From a checkpoint of a small transformer trained on Wikipedia.
Size: 23 layers, width 64, 4 heads of 32, MLP 192 GeGLU.
Each number is 500 + 50 x the weight over its row's rms, rounded and kept within 0 to 999. Layers, rows and columns count from 0. Numbers have three digits each. The size before them is the row's rms in percent of the matrix's.

# layer 3 MLP gate, 192x64, rms 0.151, rows 136-191, columns 0-31
105:451445532488590394489487498482471503528465482543575522479465372484499496573540465500534573512441
098:523433415425548533507545512579496512574492462565501533436482471520549485479480467534477402495532
104:646491446512500491460465529529577423477520489479436467531444575448496436524560516510506593486448
094:470502468497445466492490629499620487502558417586438491512531497393435434468511475435559578459494
097:507488537538460488532498489459423518615549425501407538476503524515548448538526523422562586513531
104:485483498378501448599453512561499481452466448446450432519453458458481445500455564568578504526486
105:555503518536448506429534516463508500476495443427438488464502475431554475507500471526498543480638
092:507484393479442453496481638411467496441485434469460493527451512495531433480538488499529510491616
107:569579500482504447513577536473573529432491406463551448524527545532364484557501468436583547512597
090:578541497467528488520580457460428562537530494488484464604460554477437473570536479466491439471466
085:553530459513462404489536461564476443487464445480520380464530434515476528577493499474524544550516
111:552552571473473463463571413569521397521457517473442491458524476480488478475483450605561539385516
106:531529408470497419554548548422479450566510501519464449514469411524577472470436528504466466578547
105:475478524503481458584533504629470472441424434518521547569405570444603530528548610514555453449530
105:472515548551538378456565548563487364439499484549510583456463549493543459497468476481512487501493
092:488537484457432463549591508490453500477533400467516524481525504499548517549551583426572464445531
096:507490433533552540499521491567549496496499491540518494446469524516435424501477519545435467485578
093:544505411510484533556471540523528398477436460459578458488429567451495513602441486513573485556558
091:530576479465378497419512612581562387476514460514462509502496503381452407520527431468530556476516
102:514469490516531453480550463553500510563409422479581541449490486520453490533536569516522453595532
094:504523505456455586472568533528448525404571437374432513476453583491471431475558582514470444577510
097:569538630427484452588515479469538468535469517508417513473483515487458511443594509455502605534504
106:538582487403533455531550513527580512573570459508480490479463410521537464408480468545547506559537
099:502441541473549522498481545544506522505500445426543534405483423595468437581536487442530511553531
108:482606515571528388476605523533494420423502501509514518461458463542470454498580579502553565451511
107:472548531522512428486603509534438415490481471526506596502471494474444459517527479482558442488471
100:481512534550576456524484484491609472500599522479506470455462569552586478461489460462494543483385
099:508566461485482350507561451466455440477500419513471524516577519575557414472449467467570490516532
088:504585544540485528463496512442459537572501497440478456535504433519495578554531528434433541542429
099:568458452510509430461469505475519476502537383432539504569503498581605373552431502533465502499530
093:523550459508464508471536529635443602563490469451498446490481449521439411532515540534537561512518
096:558530470484404442558529441636522462556461471423485473574432462483482533462483549561552512516488
097:528555492454510442460541490502483539596571455463447497514545548598431529443527527583429518529526
113:491399503466512456463519558531447425623507515484517474463464519505520449630585494528500476548478
106:658596528478477416450532490479532486581491450527484386533507576529513431512592504472468506434543
097:541630526504516450518579569521452432539506511509487624451416425575491549526504445486488545477511
087:511542499491437490477441519478490569514482503491529508496540646535450502455620482419539464481491
108:603597493470541439505509547541452416528498485575525542560486433442439421574457553556533508575538
105:437498554522454495515559412498468545576603520548453531482417569528577451489424525538555555510488
098:435478474504453468543597516608593539529552517480424551509371561545499490533476541539602513456489
097:530445324508455417504502607497570475490538499578515455530485468470556545545495557560532457490507
102:518552545513590467490562605520423474497545485364533479566510494531522502532484462543543570513433
107:568565568470508496548473538516597495495468414406536471557491486516413544544459513518651570472448
106:524483442383500475519555594477507476628542468456425563495429508474527456560546410493516534539530
104:469508570449456448577609523565408517585562484530521576543380506456547439501485481549493500540484
101:562558504438576399477548538522461428550432470492535545508408494463500487502450567446501575534510
095:433548440507479521443493502483536472499542489497440565562495528566542545521505543457493508491354
102:467550451479432490520496537534556494580536465457466475431494486474508432540576480466529537501606
108:459461470422473495617502497487417495508629548519474556500396494472543550519566465509546527514456
096:560583417510541431422514596471506510532458418530466523467539453484469514450594523522619529490471
106:615534519471454484526584547527498460583598473495490511536475450460540546528551575436560528519442
106:535539459418591484496523501516521528545473447505528410580458451494564428527540493500515536418573
100:532572388451517396437575574497585483569498441478497564518455494441557506497554538494489507507524
100:448427446425485549403476548476580436572486476469417543486527422491482551539508545493599468542513
100:572583503454471483485532469540522473499462531462472468429492529441388465509493505561483404513539
100:570571557445431444481483420534462513503559482492502511542488395491503561550511454624430532538510
# layer 3 MLP up, 192x64, rms 0.145, rows 136-191, columns 0-31
108:476592494486456462417528514488475518540507431523562589443454487562449483551494403543505517454458
089:495477547484560491476563469574542418447500505494611576462540441505568508436503464493502499553470
096:523507480404603452517583485463507527557431456440417559535447513496551473457469465461466552375551
091:447492445406505469556462504541479571462553473527538509538490518511565499510507510542457454590412
090:573531490435459457489630480548484485423521627474566447483441426515541526500542520560419471595485
100:485515511509499448538464480457565504475572383476524504533427485462522503439529463545598435516499
096:488539610522581585434569451472460426470506525504495485436472517494531492440540503451435432518548
086:531435525565475505542431429526454428493528530452460479508518542487549490553529553476458413504522
105:472504504548451463475563506470402541509505358623450521463617421495539550456525487465494435420534
098:515408500516525512459523465476462520498597546563460553555466567556389514491579478456510467516493
111:495510467496476540540449562541456485458537480547557508611430517487472405494512642539531475521475
104:438499506529612472524506576322533563436511484460486483526490507494414545557465568452522419506556
111:497472509509445520549537602467485565499554517481463513490518488436561456480525425517492397469516
103:545443479543412476438454528503570556428523455524498502477477530533522517540567558449565433500445
093:510434487457479526512525452367483530496531489406541537566557469593436500480516552556519490428459
098:457491571435495564461494485470489486408545534531488528447618537480500544561425479443447444487545
090:513464492510521591489510449476476518471579510349484508573511578384566485469561641393519441487520
097:479595484513479450464537469612405597556421446450444474440521471522474421439537501444436559450409
085:519531550432514467494567506495441482518534541459520456529459492553544484472481540627434498572481
108:520530452488445478555553483522491492455524414473511474476554405501469524466439551467459482482476
088:518492577479518434531493475444525449635477467543562553599544428536530580533516416463475605457511
094:472502515499456487423530511428548502509439463558468492495526468570485463531539469537432468546464
117:445489424485500502487538491603429411438428490535500521533540457551439459571470551502443439510509
100:524543507549425550465431534535541492531526494588484491478533518468474532502460502499626546508447
120:455465443452441505531491525601428527496571530463412387421483471453516442467518517529397459529465
113:494609568488457554445443507397486471583441481614493502473487482533476485492485532485468389562537
097:506571466551603429514514440443409421510480521472557476549498450504489454553432554489472515485528
108:507449449564459492567529497467388530530507460475470496493540551594527411489488505417482444423409
097:565545433477539490407452427522516549556543476552401430468441469533575491470491544505475552545498
101:504525506510499499554539454453381571482615600536534481488423460411510509501542494462499509558543
095:440531474471411530473427524592493566546487479579512505561448491538466455491406416450501509483521
092:501449467490577478404560479517450566447505471508585500485567498469569497539482476526499468539522
092:575429527442408549490556587509453540508481504426543480469483514474503403482465381526579556476516
104:547507402582538479469534489454465559466524471486465501451473492597537520417418504419466522397644
108:588541442538544483509511436560489389480481422509529479562500516479545514500536481542513495384556
103:512588483565499534526422545472498433537485526575513485561500537381423469478558434432498525466521
087:505563442436519472522500429568541445378552448424468443541456528522511404489445594536582516574420
109:549536533464507565495471480457484511447488539402523508477539490488458598493480529411526476449418
100:496483463463531558523428412575558528487490519511491400573464544488512519616469450434542436485474
098:421504539406496567497439480561449428507522538461341484451481426434526583537555521551468539505474
108:539511529488512525437549405486390523543525422469514502474498508510430474565572490495540497607507
099:482496386486465555521537544625474524479443427522501439478438481507517382467529523496461531538554
107:446539542467523506581535454410454528484537412542473457539534506459460471423455525446501511536593
094:461511475636518484464481514540468548506571573538501419415471563491428495476406534443474527572475
103:531478455481565489494408489528539507496481592545520451535614444548520478603550490426457544594531
115:530457548513592438452515564437492473507413531481530547547456534528491497475493541400458448477412
088:452482495496538428521455527471553518472525511450420520525516467476519478484459458502457426372565
101:527561438572490524552483512525536459485521525467458452463490480491514457532611484434444530454497
090:573516527535431478532555574526485516481463539438549468596452544501559537419516557447481436553555
096:495595368577567528539454502488597446517452486491531423583503482489485528473520649462481526495505
110:524472490485470583439495481533554382566586494507457464514549456446549499579501496449528575529480
117:475393526495514502512539499533485560569477487473421496430498485492529470428539547500492408578410
103:465468536515489518468448446507406463435560544526526504510505456540480470519411453549595469525543
096:512459551588455530525559453631497485474516510540509532458454522430528542489491494441455479313409
102:398486498484516511488523451482490506563487448518544512514464512521577546515477481382555514457502
097:484440493554511571535452577494517551551499498431452457521523646442537436405496556487498411519468
# layer 3 MLP down (transposed), 192x64, rms 0.133, rows 136-191, columns 0-31
105:451412415403496496538485586442472521520538542486540471535457601503404499535513530538495515489565
094:575472502528522462427524617453491531529394537444501448630546498503449629558481434516456480448439
100:409569558547525462531451520502544568497552499493563418429555475496536455506527576520433468622502
090:493625527514528561475480553549522541547503476536550625451452581449419442553454473503459493383523
101:492506527503475462462433473417552492575553479562389561438525539512533369534534623513474586528458
091:417519499637498515422547526470546471540462545464487575572523539436426509498490470519421480435572
101:528524401551521471521489478513531518501505464548554549530484493537417502540543535576458474388468
088:572483629433514444453488562442483565474461526524475594531568452496519486549553480524490534474513
099:528452496493496579570423416546525446526473496507482504484520459475571558427470468491519432577405
096:544597444487473602443450463527521533610422467440493520504501527428493488533372497576477487428512
104:539528438493553515490570470532554431520526410489532439587464456483423506601545507551566455488474
097:584533490468440438469503561499442490581471529480486495476518600495383491500493525434540558588474
105:480477457523475503550508399508512448476461514541482480539537632400470538410592494498418556438515
105:448485475536473471562487487514580480531514544413490467518504466434510434355504468483572484518580
097:412551527480567480476502479498427409477562409589510505541453535585473510497498483431459434549490
104:493434487517504568510403427483532495595512579502470521511523495507515488450463599505421538473458
090:463593490537486537455420524516568502479422481634514503514427550515497364543432473595542516490536
092:519477537510498470493520452474501492535486487530527432598563456554594496480449425507527402613467
089:459497543510457502578566478516593570542440490476498525460586492491509536512478510492505491532508
104:438521494451528535499560417457544494459516540481589449443555498505462563485562527549471515517483
099:515449511444444561462552521575437495520564473411460514462454487503460557494526533490445535517537
100:529520496472536489576397417560487452473463487539533499497562545541520435503478479494554498490566
114:498508511556506489389489560534475440464539452590473433468482437464435486604553503455568612622483
099:488564523555491465428464544490561511503456622414544554477603486523515396399508375520534440521556
119:561556530447467449439418543525496489564533498595554470488467487384521484545424481495428535523471
113:546498545632490493475461486539564438520514556525496518422456422481541567388524464535522565515523
098:520543460449484549551434561511590484414539395499521560430492573514572391457514459423505508514442
104:465434575533451583514482496512458509377549506510589524458516559494540508363548491495512495408494
095:506430537570460502490568496509520441480522508468565439470590528412401441458542436583511440516452
101:583515373545483525472424543492485465523431448499449543477537553556502364456528476546549528390497
092:511481523437538543584389535484494533524488583455483487442469507583476507522576566417460464377462
095:537486426499443523491584535604496573509508452490476418523568439523449587583484441494526455600463
097:507548513528507448521510454539521426454516444530500511542528498642465486368492532460511510621478
108:548489496404531511471544611504542444477511413476505441496480453528532467577432457526460467508535
106:460433532495521451467425507552518599464546515438534515435499438538471556486529569507535482519553
100:422489501560523589567421477592411565531544522495488499532500433478552518523598494487468422514498
089:473423541529471415430544585485517580394476537487552524428507518486488485477476437471460491498576
112:421455542558477439490514506512486522559470429429554429572581502496448401605504471597424465562540
100:568432579563496427497589536507486515484501529491406497505501365469453548494463513541509477439474
103:488499473489459439567519560545554439547560601493505505527556454521427505471498499642534583455557
106:510460451593448438521502593526484530516492518458539482502470469502486502564459477498572455572492
104:553400524480516466512518450454437510484498532498504514504534432493423498589574421564550530472504
109:469438527546483419473492544605475511527430545444524476491541510591435389524550461572504486426467
096:547531474444542443439569582517501578453485536451507457437567465499548482454478487484552450475534
104:526468527472540504533477480460465556468425564392513482444538595486430519506496496483616477459414
104:392551534575471561545419378447495514483544574550542519457503490559469535437486498453475423512506
091:479501520469588453429553516491500544561392527375611512562430453489486480500542521540449510523501
101:509498465487631504518437541491487504519458552471422447499472545526510538500453618531497549388457
098:468472474490555520541496528466566487516464495505433517399494524435590615518466444467456612496408
098:473442515632495520481534470452541446533588546507492519483539576503462515492463553578505474610469
108:504471464539497579544486494524479373546515544547552500494472467486435496419438524504530530442557
116:520434401481479409476442441516442469573468503506579485443502475505513461446573435490564508493529
100:569518434502515413471400513558453453532525387415457511507449490592521519484428428507531500534491
105:450458519424483471438472573409459508533564474544504508563542472548509598445542540567549502588585
103:640401539471466476453545517517444440535498440436446511426410461488477593549516497484505536500524
089:548451519453554444441588488491509505474409555529456587445519465536543502652516494488519470548481